config = dict(
    d_model=160,
    activation='tanh_gelu',
    train_tokens=101400000,
)
Each number is 50 + 12 x the weight over the matrix's rms, rounded and kept within 0 to 99. Layers, rows and columns count from 0.

# layer 2 attention query, 160x160, rms 0.23, rows 81-159, columns 80-159
39 41 60 56 34 60 46 48 69 24 61 50 40 55 54 72 43 42 76 75 44 38 53 23 29 62 57 47 52 54 57 50 62 68 53 60 45 52 36 63 23 61 30 45 50 38 59 50 41 49 36 58 55 68 43 15 53 51 32 50 39 50 46 63 45 32 42 52 29 72 54 49 59 40 70 55 58 52 52 41
44 33 52 18 30 52 48 62 51 58 36 48 35 45 55 35 42 30 20 56 54 56 48 53 43 52 38 35 38 42 59 55 22 47 60 62 44 85 28 38 33 45 55 21 80 54 24 38 52 36 63 73 48 52 16 40 55 28 68 52 50 72 49 51 73 52 49 33 41 44 37 59 30 45 43 45 23 45 36 58
52 43 47 41 52 57 63 74 65 72 62 58 79 73 58 47 90 61 43 11 53 80 48 64 41 47 52 50 54 46 43 53 43 54 39 36 61 32 62 48 68 77 49 66 48 45 55 84 48 46 48 42 15 54 57 52 20 57 32 69 32 46 44 39 25 37 44 45 57 56 44 69 32 65 64 38 27 64 62 47
64 41 50 41 41 32 53 54 68 56 60 45 40 39 66 54 63 52 43 36 21 47 68 52 45 28 15 44 49 78 47 46 57 46 75 39 45 56 60 22 45 55 55 67 46 59 75 34 63 53 53 50 66 49 65 59 40 60 54 48 71 49 40 48 71 74 45 31 38 50 61 52 36 31 55 55 46 55 60 37
52 37 61 31 63 78 55 17 19 43 39 44 68 50 64 62 61 59 55 59 41 64 40 52 83 67 54 45 63 64 56 22 57 69 24 33 38 38 69 73 25 68 45 97 59 46 51 63 34 61 17 44 36 42 70 72 72 29 50 35 51 31 74 49 37 66 39 42 42 72 57 42 45 78 50 45 58 50 67 15
15 34 35 74 44 70 48 55 64 60 85 37 34 36 73 66 62 35 31 19 35 00 58 71 46 39 47 22 34 54 47 64 41 53 60 54 51 80 58 57 34 43 31 67 28 53 36 29 42 72 42 52 49 38 37 74 49 18 52 27 58 17 44 54 56 43 73 46 22 51 70 37 32 61 66 34 22 67 13 16
61 68 57 50 59 70 23 68 60 41 61 48 61 61 28 55 60 62 45 50 47 70 36 42 37 54 66 55 25 62 38 45 48 56 26 60 58 30 61 55 73 54 37 65 43 48 57 40 65 63 31 45 38 50 58 48 69 62 42 37 30 69 33 51 23 10 34 68 32 68 50 61 40 66 35 36 79 58 62 43
55 39 50 35 29 23 57 60 64 38 52 59 62 77 37 51 34 51 65 61 62 77 69 43 48 61 76 67 48 34 66 46 41 51 40 32 57 35 34 34 84 35 69 31 65 64 66 62 39 55 68 58 45 41 63 54 68 54 34 57 43 70 51 68 45 52 31 52 72 46 40 72 70 56 55 50 71 41 54 26
50 49 45 28 45 63 27 53 47 58 59 55 47 55 34 34 15 52 56 53 45 49 33 45 47 60 53 69 44 46 62 55 32 45 56 56 25 34 45 51 66 42 52 42 33 33 51 50 53 67 48 60 33 54 51 36 41 62 56 55 48 60 63 67 42 49 66 61 50 50 37 50 67 55 54 48 44 46 49 49
42 60 49 43 46 56 60 47 36 55 61 65 27 41 71 59 56 49 38 65 35 28 65 46 69 67 34 26 44 48 57 53 66 53 65 55 61 70 34 54 25 47 46 58 32 82 54 46 46 87 62 62 33 57 48 51 39 25 31 50 64 53 48 65 78 67 75 50 70 53 37 30 53 30 65 58 33 44 36 18
43 42 40 66 46 72 60 62 32 52 68 38 32 24 68 50 38 51 57 46 49 37 51 48 66 54 49 40 49 57 49 67 58 55 50 44 54 95 12 49 51 61 45 58 41 63 42 54 42 56 47 56 58 51 32 25 06 65 42 54 42 23 51 71 61 63 66 52 32 55 67 40 35 41 58 47 23 46 47 33
42 59 43 47 49 58 95 49 53 70 51 50 80 73 35 44 43 57 61 40 64 61 50 61 34 60 64 44 41 52 53 45 55 60 33 55 70 28 77 58 72 49 64 72 47 38 72 56 48 46 26 43 38 53 52 72 53 64 32 44 39 21 55 26 37 41 41 44 51 61 59 59 43 69 40 47 51 61 68 55
44 63 77 53 58 53 55 37 41 49 49 46 37 55 37 58 40 33 47 51 46 53 51 47 66 55 56 47 52 41 59 48 45 57 60 41 39 76 28 40 49 44 32 35 78 53 28 48 50 48 68 53 58 49 42 38 36 47 47 65 43 57 59 60 64 67 47 59 43 41 56 58 43 32 68 59 46 19 28 63
81 62 53 31 43 23 90 50 36 52 50 65 41 72 26 18 18 51 57 87 37 45 83 31 54 46 50 40 37 40 79 61 45 41 54 26 46 64 10 37 40 25 43 21 54 61 24 64 31 70 97 81 43 61 73 31 51 37 56 64 68 66 62 47 57 57 36 46 43 48 45 49 40 53 69 63 42 24 47 45
44 62 56 33 30 40 36 67 66 60 68 73 37 42 72 42 72 56 30 41 61 55 57 56 48 25 59 17 46 27 49 62 45 51 71 72 58 43 49 59 57 63 39 65 43 28 72 43 63 84 40 45 35 59 34 54 49 45 46 24 53 33 50 66 55 48 49 47 45 64 57 78 49 70 62 52 53 59 49 51
48 50 51 54 33 43 47 45 42 67 53 59 37 47 63 47 43 37 38 55 47 43 44 34 60 58 62 56 51 43 35 45 38 64 56 69 44 81 29 39 57 61 52 44 46 48 47 45 35 54 70 65 58 36 24 39 37 78 56 56 45 43 46 61 56 45 55 40 35 50 42 57 36 52 50 42 51 36 52 69
41 37 60 31 59 43 43 56 40 74 38 42 48 40 64 50 47 42 42 63 46 37 49 50 58 52 41 44 44 53 70 45 45 31 44 71 42 70 61 49 41 43 46 52 57 64 39 49 59 29 69 72 68 58 38 37 43 47 52 36 58 60 53 53 59 58 45 54 32 45 60 68 42 41 57 54 63 48 43 54
52 41 51 34 52 40 39 54 46 42 27 67 34 49 65 45 47 44 31 29 41 53 68 45 58 46 34 51 46 62 32 70 42 42 44 47 46 56 40 54 58 47 51 37 64 42 57 59 47 19 50 33 45 60 56 55 74 45 43 55 53 75 66 35 80 49 64 52 42 54 35 56 38 56 57 44 50 50 57 72
52 34 28 45 41 45 38 54 38 51 44 62 71 45 55 75 72 36 55 62 50 46 55 46 52 40 60 64 58 37 64 51 30 60 53 50 34 44 66 39 51 44 37 23 36 39 57 50 36 42 41 53 48 56 23 66 26 49 39 57 44 40 21 51 45 55 50 44 52 45 36 68 40 40 61 51 53 57 74 46
63 14 63 64 43 63 35 50 58 63 48 44 35 38 49 79 65 65 20 42 46 34 43 52 62 52 39 57 51 54 17 54 52 54 28 50 54 67 52 34 42 37 58 55 40 44 30 58 67 63 53 47 59 57 44 59 41 44 50 39 55 22 46 41 63 48 44 57 51 51 60 59 47 59 43 48 41 49 39 49
39 58 39 58 44 59 58 63 64 58 26 38 48 46 49 55 54 53 53 38 49 41 42 46 83 62 36 42 66 43 54 63 61 63 55 67 71 57 54 39 57 40 42 34 51 65 66 50 51 55 65 65 52 27 25 26 34 50 58 46 67 34 46 50 38 76 64 31 22 34 65 43 24 40 60 44 42 72 29 54
45 49 34 57 54 70 61 63 52 33 49 54 43 53 59 44 56 60 51 63 48 50 41 46 62 58 39 36 50 50 53 48 43 51 39 49 34 50 42 40 81 51 42 61 33 29 46 45 54 54 38 44 40 59 51 73 60 23 55 37 42 29 57 53 49 51 55 46 49 54 38 69 36 58 46 53 62 38 51 66
46 51 42 52 44 50 33 50 31 48 57 57 41 55 50 66 62 57 43 44 57 43 51 64 30 45 37 44 58 35 51 54 52 55 48 48 48 62 61 65 66 61 39 64 45 47 46 48 62 50 62 30 53 44 43 34 68 50 43 27 56 46 33 61 54 42 63 53 44 44 55 49 54 54 62 49 41 62 36 46
30 39 61 74 50 76 21 61 47 51 60 67 69 47 78 55 71 53 44 46 50 44 43 82 56 58 34 37 62 52 56 49 28 68 45 62 54 60 43 54 26 71 34 71 30 47 44 54 56 43 22 51 37 44 39 69 68 35 37 51 33 18 39 48 57 35 52 45 49 61 62 36 42 53 61 52 37 59 43 47
38 47 64 42 48 50 41 64 60 35 39 52 41 45 75 63 66 52 46 30 47 52 44 74 44 46 44 32 60 47 59 50 38 42 43 67 35 53 44 55 66 58 54 57 49 41 66 60 41 51 58 59 43 32 37 57 52 49 47 37 42 47 52 58 63 50 47 47 46 51 73 62 46 53 59 60 48 60 48 50
60 48 45 55 57 41 54 54 30 41 51 44 38 48 71 46 49 51 62 69 56 55 60 52 56 59 51 62 73 43 42 46 29 50 56 47 56 43 49 47 43 43 56 39 44 72 58 41 37 49 43 53 73 57 50 42 42 44 52 53 51 57 49 62 64 63 54 62 50 55 50 46 52 31 42 45 53 52 45 46
61 47 42 52 54 59 42 36 58 39 54 37 48 38 67 38 73 52 73 40 47 59 28 64 49 62 56 53 47 58 40 37 51 49 51 42 34 38 75 46 55 64 44 72 34 28 74 58 55 56 31 39 48 52 56 59 64 44 29 71 50 41 66 31 47 46 51 61 53 48 60 52 71 82 28 57 74 43 57 51
57 53 64 66 45 60 59 51 50 59 33 58 68 38 65 37 52 34 21 65 47 58 36 36 44 53 45 53 73 47 65 45 50 50 71 42 47 52 45 39 36 38 53 50 48 51 58 60 49 48 56 54 44 41 36 56 28 44 58 39 40 42 48 53 54 56 36 52 58 31 54 49 33 64 59 48 35 48 52 46
46 33 43 34 50 43 71 59 53 68 58 64 50 53 43 46 31 56 45 60 46 44 42 51 48 52 52 23 37 44 49 27 35 53 34 66 69 50 40 44 43 40 36 61 56 31 41 52 52 48 72 53 44 53 52 44 50 48 54 51 50 44 41 45 61 73 47 58 43 46 59 22 42 59 32 44 39 52 33 31
54 42 48 64 54 61 33 42 38 56 66 53 50 55 32 49 52 47 56 34 49 66 40 46 60 42 46 53 35 52 66 47 43 45 37 53 34 66 49 50 43 47 42 69 47 39 45 55 30 29 46 53 53 29 60 59 35 72 57 47 52 43 60 60 40 43 52 42 27 59 38 43 41 42 48 55 65 48 67 53
65 77 40 60 38 77 59 34 63 58 37 44 62 53 58 50 49 64 43 37 52 44 46 40 40 31 48 32 50 55 51 60 52 47 65 44 69 62 41 71 49 64 59 46 25 46 47 45 52 58 32 49 52 47 55 46 51 60 54 59 44 34 70 53 54 50 48 39 43 59 31 53 45 38 49 37 56 56 64 62
68 78 46 62 35 48 30 41 37 46 49 37 70 42 53 58 62 46 41 33 53 46 53 56 66 66 39 44 61 41 50 56 55 60 57 30 53 47 39 44 58 45 60 48 45 58 51 53 51 50 55 44 40 55 70 56 63 51 49 62 50 68 70 50 29 55 56 55 46 55 44 48 73 54 63 40 51 52 68 60
74 59 46 35 60 52 64 43 58 64 37 38 45 93 32 33 40 62 56 59 57 73 51 25 41 42 59 62 44 57 61 51 67 57 48 22 32 43 46 42 58 38 66 30 63 52 60 62 56 24 75 52 51 55 59 42 60 57 72 48 38 51 59 64 47 58 32 50 54 40 39 40 65 58 67 50 45 21 52 52
53 56 53 58 75 34 62 52 43 45 62 74 36 30 48 36 30 50 60 56 62 70 62 20 46 57 48 41 44 46 35 45 46 50 63 49 59 49 22 45 74 48 51 35 66 56 63 44 41 55 48 50 58 55 45 36 62 55 72 45 56 57 37 54 36 63 48 66 35 41 52 65 60 53 68 64 41 50 50 54
31 63 44 65 35 45 59 56 28 51 56 55 51 52 53 44 43 57 51 58 47 41 49 57 59 50 38 49 38 60 56 40 58 61 77 41 38 24 55 56 55 49 60 61 44 51 53 51 63 52 34 46 57 46 53 44 65 55 52 45 45 57 47 47 40 42 45 52 45 48 52 70 53 50 48 51 50 58 45 48
61 38 59 28 47 59 50 41 60 26 58 56 53 65 52 57 42 71 68 49 52 62 49 57 42 45 54 48 46 62 63 57 46 54 47 49 47 60 38 55 50 52 54 41 46 61 31 59 44 52 77 45 45 47 53 50 60 45 42 37 31 55 42 45 40 44 31 60 38 49 54 43 62 60 29 58 37 47 62 47
59 44 58 71 72 43 51 67 46 51 39 48 63 45 51 57 55 53 58 67 39 52 60 46 52 55 42 59 46 41 43 54 50 39 49 59 52 64 54 50 34 45 36 52 38 55 53 47 35 42 66 50 54 60 50 48 41 77 42 50 44 66 40 52 62 47 82 50 54 57 59 46 64 29 48 46 51 54 42 56
56 65 58 51 50 74 62 45 60 39 41 53 64 49 43 24 49 63 60 41 44 50 33 41 52 40 60 47 65 65 39 47 33 48 40 52 55 61 46 49 47 58 51 36 49 62 41 36 38 48 45 47 45 39 56 50 56 51 45 37 37 55 77 43 56 69 47 53 38 57 44 44 53 48 45 47 67 43 45 42
55 51 61 57 54 20 58 58 63 58 36 65 46 67 46 46 41 46 46 42 56 57 52 37 55 47 44 39 36 67 66 56 58 32 49 50 56 45 23 56 67 41 59 34 56 49 32 61 44 48 66 52 50 51 42 59 47 42 64 19 52 57 32 41 51 58 48 51 60 47 44 59 44 56 40 63 34 47 55 63
50 61 49 37 70 63 61 49 38 48 42 56 39 50 39 46 56 49 57 51 50 42 46 41 54 61 53 71 32 51 35 57 52 47 55 33 48 43 48 49 20 52 34 53 43 47 53 58 60 65 51 50 47 61 56 57 65 47 55 74 46 51 49 54 57 46 67 49 43 52 31 27 60 62 45 50 46 41 49 70
47 48 32 56 36 63 27 52 51 50 70 42 45 40 41 62 60 56 50 42 51 60 53 66 51 43 34 47 44 64 28 43 60 57 47 58 57 65 63 59 33 52 49 65 41 48 49 65 50 49 23 45 68 53 41 55 42 56 35 74 52 55 49 48 39 55 59 51 07 66 72 56 46 59 57 45 58 57 38 31
57 53 37 51 35 65 47 57 40 64 42 42 48 43 72 52 36 39 39 57 20 33 49 61 61 53 49 26 39 50 45 69 50 47 41 54 39 68 49 35 55 64 48 40 43 49 51 58 51 35 31 55 54 51 36 43 44 75 54 67 52 45 37 43 45 51 47 49 39 50 63 55 75 41 47 43 54 52 44 41
63 38 59 34 60 40 63 69 55 42 43 47 59 53 54 47 42 44 43 54 55 21 45 57 49 53 45 41 57 37 72 62 26 37 63 53 47 51 29 46 50 24 66 72 70 59 53 61 45 57 59 57 43 56 47 60 41 65 48 39 50 50 43 46 65 41 34 47 67 46 45 45 46 60 54 46 41 51 42 56
49 51 44 49 46 42 48 49 34 57 41 47 51 54 44 14 40 71 50 43 59 57 58 33 46 65 50 63 51 33 52 54 61 58 56 66 69 50 47 52 61 29 60 38 50 46 44 56 51 48 69 50 46 31 27 63 44 58 57 52 63 44 38 52 50 47 54 57 18 58 46 54 55 37 41 39 52 38 56 68
56 28 64 65 53 50 58 39 56 61 54 42 64 48 42 57 58 61 39 44 45 53 72 66 61 41 56 43 45 65 65 59 49 46 48 63 52 48 40 48 56 60 37 60 58 47 67 40 57 59 37 42 43 38 64 59 76 37 64 37 40 48 45 40 32 41 39 34 60 50 54 54 53 39 72 43 47 54 62 41
45 43 42 71 46 63 45 53 39 59 46 49 42 36 44 45 59 45 58 45 64 38 63 44 50 70 36 51 37 57 38 36 63 50 45 55 49 58 44 41 52 45 64 47 48 56 63 29 39 67 56 60 67 40 36 49 35 59 56 39 56 51 51 49 44 45 71 35 44 46 51 45 51 41 57 51 47 47 52 49
43 45 43 40 52 50 48 66 64 53 61 66 65 58 64 49 49 30 45 53 31 38 39 50 51 43 50 43 45 38 70 72 40 47 48 47 42 64 61 59 45 49 58 40 50 31 50 52 48 58 45 44 31 60 58 44 50 51 54 61 38 45 55 52 63 44 45 36 46 44 56 46 49 58 52 27 43 52 59 63
54 52 41 68 28 57 31 53 49 50 68 51 67 48 66 52 50 51 26 25 52 54 50 57 51 58 42 46 58 52 44 50 47 39 43 72 45 55 53 70 59 72 49 53 41 61 47 43 82 64 39 32 49 54 54 65 52 21 36 29 44 33 60 56 47 64 55 50 47 49 49 51 38 59 60 45 41 47 58 57
49 51 22 49 49 37 44 59 61 58 43 54 58 44 69 52 44 45 33 39 48 82 55 58 38 59 42 57 67 67 63 50 36 50 33 48 25 49 41 49 60 61 21 54 48 32 66 35 62 35 47 68 47 48 52 52 72 39 58 33 45 28 29 31 29 42 58 28 52 51 56 58 49 51 36 47 48 49 62 52
29 62 37 47 25 31 38 44 47 43 57 36 58 49 27 54 60 47 57 36 44 49 44 43 57 55 62 54 60 53 55 48 35 47 52 49 54 55 76 61 49 74 49 48 58 62 49 44 37 29 55 42 53 44 59 62 61 39 73 48 29 50 46 56 41 73 44 85 57 51 28 57 53 53 45 35 49 70 40 77
58 54 56 29 62 55 56 60 61 38 65 38 47 50 40 41 60 52 58 59 54 49 55 27 19 67 57 56 67 53 53 45 47 41 46 49 35 59 59 53 54 51 42 40 38 66 62 50 59 42 63 47 39 49 59 46 53 52 56 55 32 46 36 51 52 34 50 49 43 57 47 43 48 44 57 40 39 46 48 45
64 63 66 55 51 37 62 43 37 51 46 46 55 65 30 29 29 42 41 61 62 64 60 57 55 66 49 55 42 38 48 59 45 46 30 47 62 36 53 50 42 43 57 56 66 63 46 35 49 51 52 59 60 41 43 31 51 58 30 64 56 78 67 62 42 49 46 61 40 38 40 48 59 29 54 50 39 37 38 63
37 52 54 45 57 25 51 45 54 63 29 38 57 48 47 55 51 33 56 45 37 30 48 38 53 45 51 52 53 33 52 69 55 43 28 49 33 59 58 61 41 63 58 50 51 46 49 40 58 31 52 38 70 48 63 48 51 45 44 40 51 47 33 45 42 47 65 51 57 43 43 22 74 55 53 40 43 50 29 59
49 45 67 56 33 50 54 55 80 63 39 48 43 50 63 78 57 46 51 67 32 28 45 45 63 39 42 60 60 47 55 55 27 72 32 44 35 50 61 55 59 41 65 51 57 49 42 40 43 29 56 44 59 40 50 34 42 45 25 66 49 67 69 49 73 70 48 44 43 35 73 36 35 43 33 49 30 57 35 58
36 50 51 46 73 48 58 45 56 46 62 31 43 41 37 25 39 31 52 36 43 39 64 55 40 41 36 42 59 49 35 45 40 49 56 68 60 39 65 55 51 48 39 55 52 46 48 28 61 54 33 27 62 55 43 70 53 60 46 35 51 60 61 60 40 54 49 64 56 75 57 68 50 33 66 38 48 47 51 64
51 60 40 58 56 55 63 44 37 36 58 52 60 50 70 27 34 50 34 52 67 60 33 73 57 48 40 52 62 69 54 57 46 53 42 46 55 61 50 60 61 29 74 56 60 45 36 40 67 64 27 39 29 57 28 42 46 45 33 56 45 53 53 42 55 45 42 55 69 66 37 37 38 57 42 62 56 38 46 59
43 37 42 50 47 70 50 37 59 41 36 41 30 31 66 68 22 40 30 54 28 40 52 75 69 73 68 32 28 37 67 59 35 69 48 46 44 58 41 51 47 45 42 53 69 67 67 39 39 65 56 45 63 48 48 36 40 40 47 53 63 28 56 51 68 56 60 31 49 31 52 58 47 51 53 40 28 62 51 46
51 37 67 52 50 48 42 43 67 44 63 40 49 37 59 36 71 54 61 60 40 45 40 51 41 43 33 57 45 54 29 41 52 66 54 45 51 54 44 51 75 38 63 44 56 45 62 51 38 50 47 44 59 46 32 64 46 75 63 50 52 64 42 49 48 22 46 51 72 54 59 44 29 54 40 42 43 37 40 40
55 53 60 45 44 43 52 49 57 48 63 57 43 36 34 46 61 26 35 40 49 25 38 40 44 42 43 84 59 16 49 44 40 47 27 58 52 47 52 68 22 31 46 52 71 25 46 57 41 42 59 46 47 39 36 51 31 42 89 54 56 08 71 70 68 40 60 68 59 66 50 45 51 35 61 55 65 37 15 65
66 48 54 58 57 67 42 53 55 25 52 52 52 55 59 41 61 50 74 65 51 43 47 45 39 49 53 35 22 77 19 44 61 51 41 43 37 65 71 40 66 38 56 45 57 34 59 42 62 62 39 40 56 59 79 54 59 55 48 54 53 68 38 72 42 42 49 57 44 46 48 35 44 59 46 63 64 45 29 41
54 54 27 51 34 62 51 47 38 57 57 46 54 27 41 49 48 55 51 59 34 42 62 58 47 64 63 53 73 46 58 57 49 38 35 41 47 39 49 59 48 61 56 53 38 40 41 26 41 49 36 55 56 54 57 55 67 46 46 58 55 49 44 50 31 47 70 30 39 50 63 48 50 46 60 61 42 42 62 54
79 55 53 60 38 56 53 50 23 68 57 51 37 50 50 64 65 49 32 37 58 50 63 51 34 22 43 27 66 47 61 50 53 26 39 56 76 38 35 55 39 43 46 44 52 58 68 52 55 44 41 44 81 57 55 57 43 43 57 48 65 49 52 66 56 41 73 28 64 62 52 51 51 47 52 54 34 62 29 33
66 65 69 58 65 43 64 36 41 40 47 50 69 46 57 48 46 57 69 60 61 67 35 58 44 53 67 68 59 54 58 51 53 47 44 51 38 41 48 51 65 47 55 48 51 58 48 61 64 63 44 51 49 68 41 44 64 64 56 52 28 36 39 52 53 53 60 69 56 39 30 52 65 48 35 44 33 49 53 36
51 46 39 70 42 69 65 35 48 71 41 53 36 49 29 52 58 48 22 44 31 49 50 57 51 69 53 60 66 42 44 67 36 40 45 36 57 55 49 53 45 33 56 52 58 40 27 62 37 49 56 47 55 53 50 57 59 37 50 60 54 31 46 54 57 46 41 40 38 46 44 27 66 45 56 30 48 46 30 43
39 42 86 42 46 61 64 41 39 64 55 70 71 55 42 45 41 52 61 36 73 33 43 58 63 53 40 36 53 51 65 64 52 61 61 37 47 30 41 64 49 59 23 49 45 41 40 35 48 53 37 44 18 53 47 53 54 59 28 56 57 54 30 39 45 62 44 50 35 50 73 34 57 75 33 58 28 72 49 46
47 41 46 50 74 50 51 72 41 44 47 56 44 41 55 46 52 61 45 58 59 34 55 51 65 61 61 46 41 55 44 54 29 46 35 55 40 62 34 46 51 33 42 47 39 40 82 44 62 57 50 57 49 42 58 53 44 42 61 43 53 29 62 57 39 71 59 44 31 35 56 42 47 56 31 57 60 50 30 50
58 57 64 71 39 65 39 58 46 27 44 49 54 61 58 66 59 58 48 58 52 27 66 36 36 36 40 27 49 35 58 56 51 53 61 50 38 45 58 58 51 37 52 48 59 49 64 40 42 53 34 67 63 50 55 32 48 41 37 35 42 51 37 48 56 36 51 51 52 80 48 58 42 44 29 46 69 45 69 44
45 48 69 59 60 59 48 50 41 55 33 39 65 78 43 37 47 44 45 50 36 40 43 44 49 41 36 27 70 59 53 53 45 65 21 41 57 31 51 45 37 46 59 68 49 30 41 32 73 53 55 38 42 43 41 66 73 47 41 55 51 43 53 43 35 56 42 40 49 33 49 31 50 79 41 60 68 59 47 60
67 79 57 59 67 60 53 52 39 33 16 78 32 70 53 37 55 50 50 52 46 33 46 31 55 56 68 72 41 45 20 27 70 61 43 69 31 41 45 66 58 46 48 31 58 36 50 50 52 60 56 38 55 66 57 43 60 35 49 43 57 62 35 54 61 30 46 61 67 41 38 42 50 49 53 63 33 42 63 48
52 16 73 61 64 37 46 62 42 69 45 39 51 39 56 58 59 52 68 62 58 47 58 51 66 57 37 47 43 48 41 30 50 59 72 56 56 55 44 35 53 57 50 59 47 51 62 38 30 58 43 50 37 55 40 34 43 54 51 66 64 35 45 64 47 49 49 48 39 45 46 52 23 57 62 31 26 39 39 60
54 74 53 44 75 48 65 34 50 53 55 54 67 28 32 37 45 39 52 47 58 65 54 45 56 71 49 33 49 33 57 64 73 51 42 41 63 44 57 37 40 48 42 43 69 28 30 70 45 51 58 43 52 39 39 64 41 54 51 54 49 62 63 30 47 50 60 28 57 50 23 46 60 35 54 49 40 50 50 60
52 47 58 23 37 64 53 46 36 53 25 49 73 72 53 69 68 57 38 40 26 20 57 37 58 34 57 34 49 48 34 60 67 52 30 50 50 25 42 56 37 43 36 60 31 52 38 25 48 51 34 50 46 39 46 36 57 43 31 58 65 40 36 41 49 50 51 42 29 44 63 19 49 28 64 47 44 78 61 34
46 45 61 56 55 60 43 52 51 63 37 46 67 56 42 45 44 64 32 39 36 57 47 59 67 43 38 47 67 57 18 61 47 33 77 55 52 78 32 47 51 30 46 53 33 75 34 51 67 63 44 41 66 37 60 37 47 28 42 31 65 51 32 43 33 58 49 51 42 50 52 50 30 67 38 27 33 54 57 44
46 25 32 42 48 69 46 50 24 54 62 57 52 46 74 54 65 50 39 35 63 49 40 80 60 31 47 49 41 47 67 50 56 45 51 39 60 71 48 44 61 53 72 65 60 63 42 46 60 47 33 45 52 48 49 82 49 58 47 34 58 40 49 39 52 25 70 28 37 38 61 44 64 67 57 56 59 61 67 43
61 53 52 44 36 50 47 45 70 52 60 40 45 53 63 78 49 48 55 56 66 53 55 41 35 57 46 49 42 50 60 43 30 55 42 45 46 58 72 57 39 35 67 33 49 68 65 54 33 67 38 62 57 56 40 36 38 50 34 54 30 41 49 67 85 53 47 37 52 32 46 46 54 55 46 50 52 42 36 42
62 60 65 28 63 59 61 38 57 33 55 71 64 56 63 31 31 49 34 62 54 49 47 54 42 54 44 39 50 40 52 67 59 45 35 49 48 50 51 61 60 44 64 44 62 16 38 49 50 50 61 53 48 54 45 37 58 62 48 46 45 59 58 78 44 56 56 28 72 29 46 49 52 49 36 54 46 43 44 46
41 41 38 44 51 35 40 51 38 45 47 39 45 53 38 47 53 56 53 54 58 44 49 37 40 40 44 64 55 52 39 77 35 33 65 34 46 50 47 30 29 36 38 63 47 54 73 50 63 48 65 52 47 50 38 42 37 60 67 64 56 60 34 76 46 44 63 57 23 44 57 38 52 52 40 35 60 39 41 60
68 36 51 31 48 50 47 58 48 78 36 52 46 66 63 46 37 29 49 56 54 52 54 50 45 55 47 64 40 29 47 55 41 76 72 52 43 40 18 52 54 70 47 61 44 78 59 48 49 66 46 45 48 58 54 38 31 31 55 42 37 70 37 53 46 66 48 35 20 41 48 46 50 40 46 45 43 42 68 50
71 60 31 53 30 35 71 43 43 45 43 37 19 56 59 50 35 68 25 53 57 48 58 56 27 76 46 58 57 39 61 27 60 34 43 44 46 63 53 75 51 57 38 28 61 55 58 41 62 30 60 58 55 36 50 49 35 52 70 40 46 57 44 63 39 65 65 42 43 57 46 55 53 42 50 37 30 40 31 65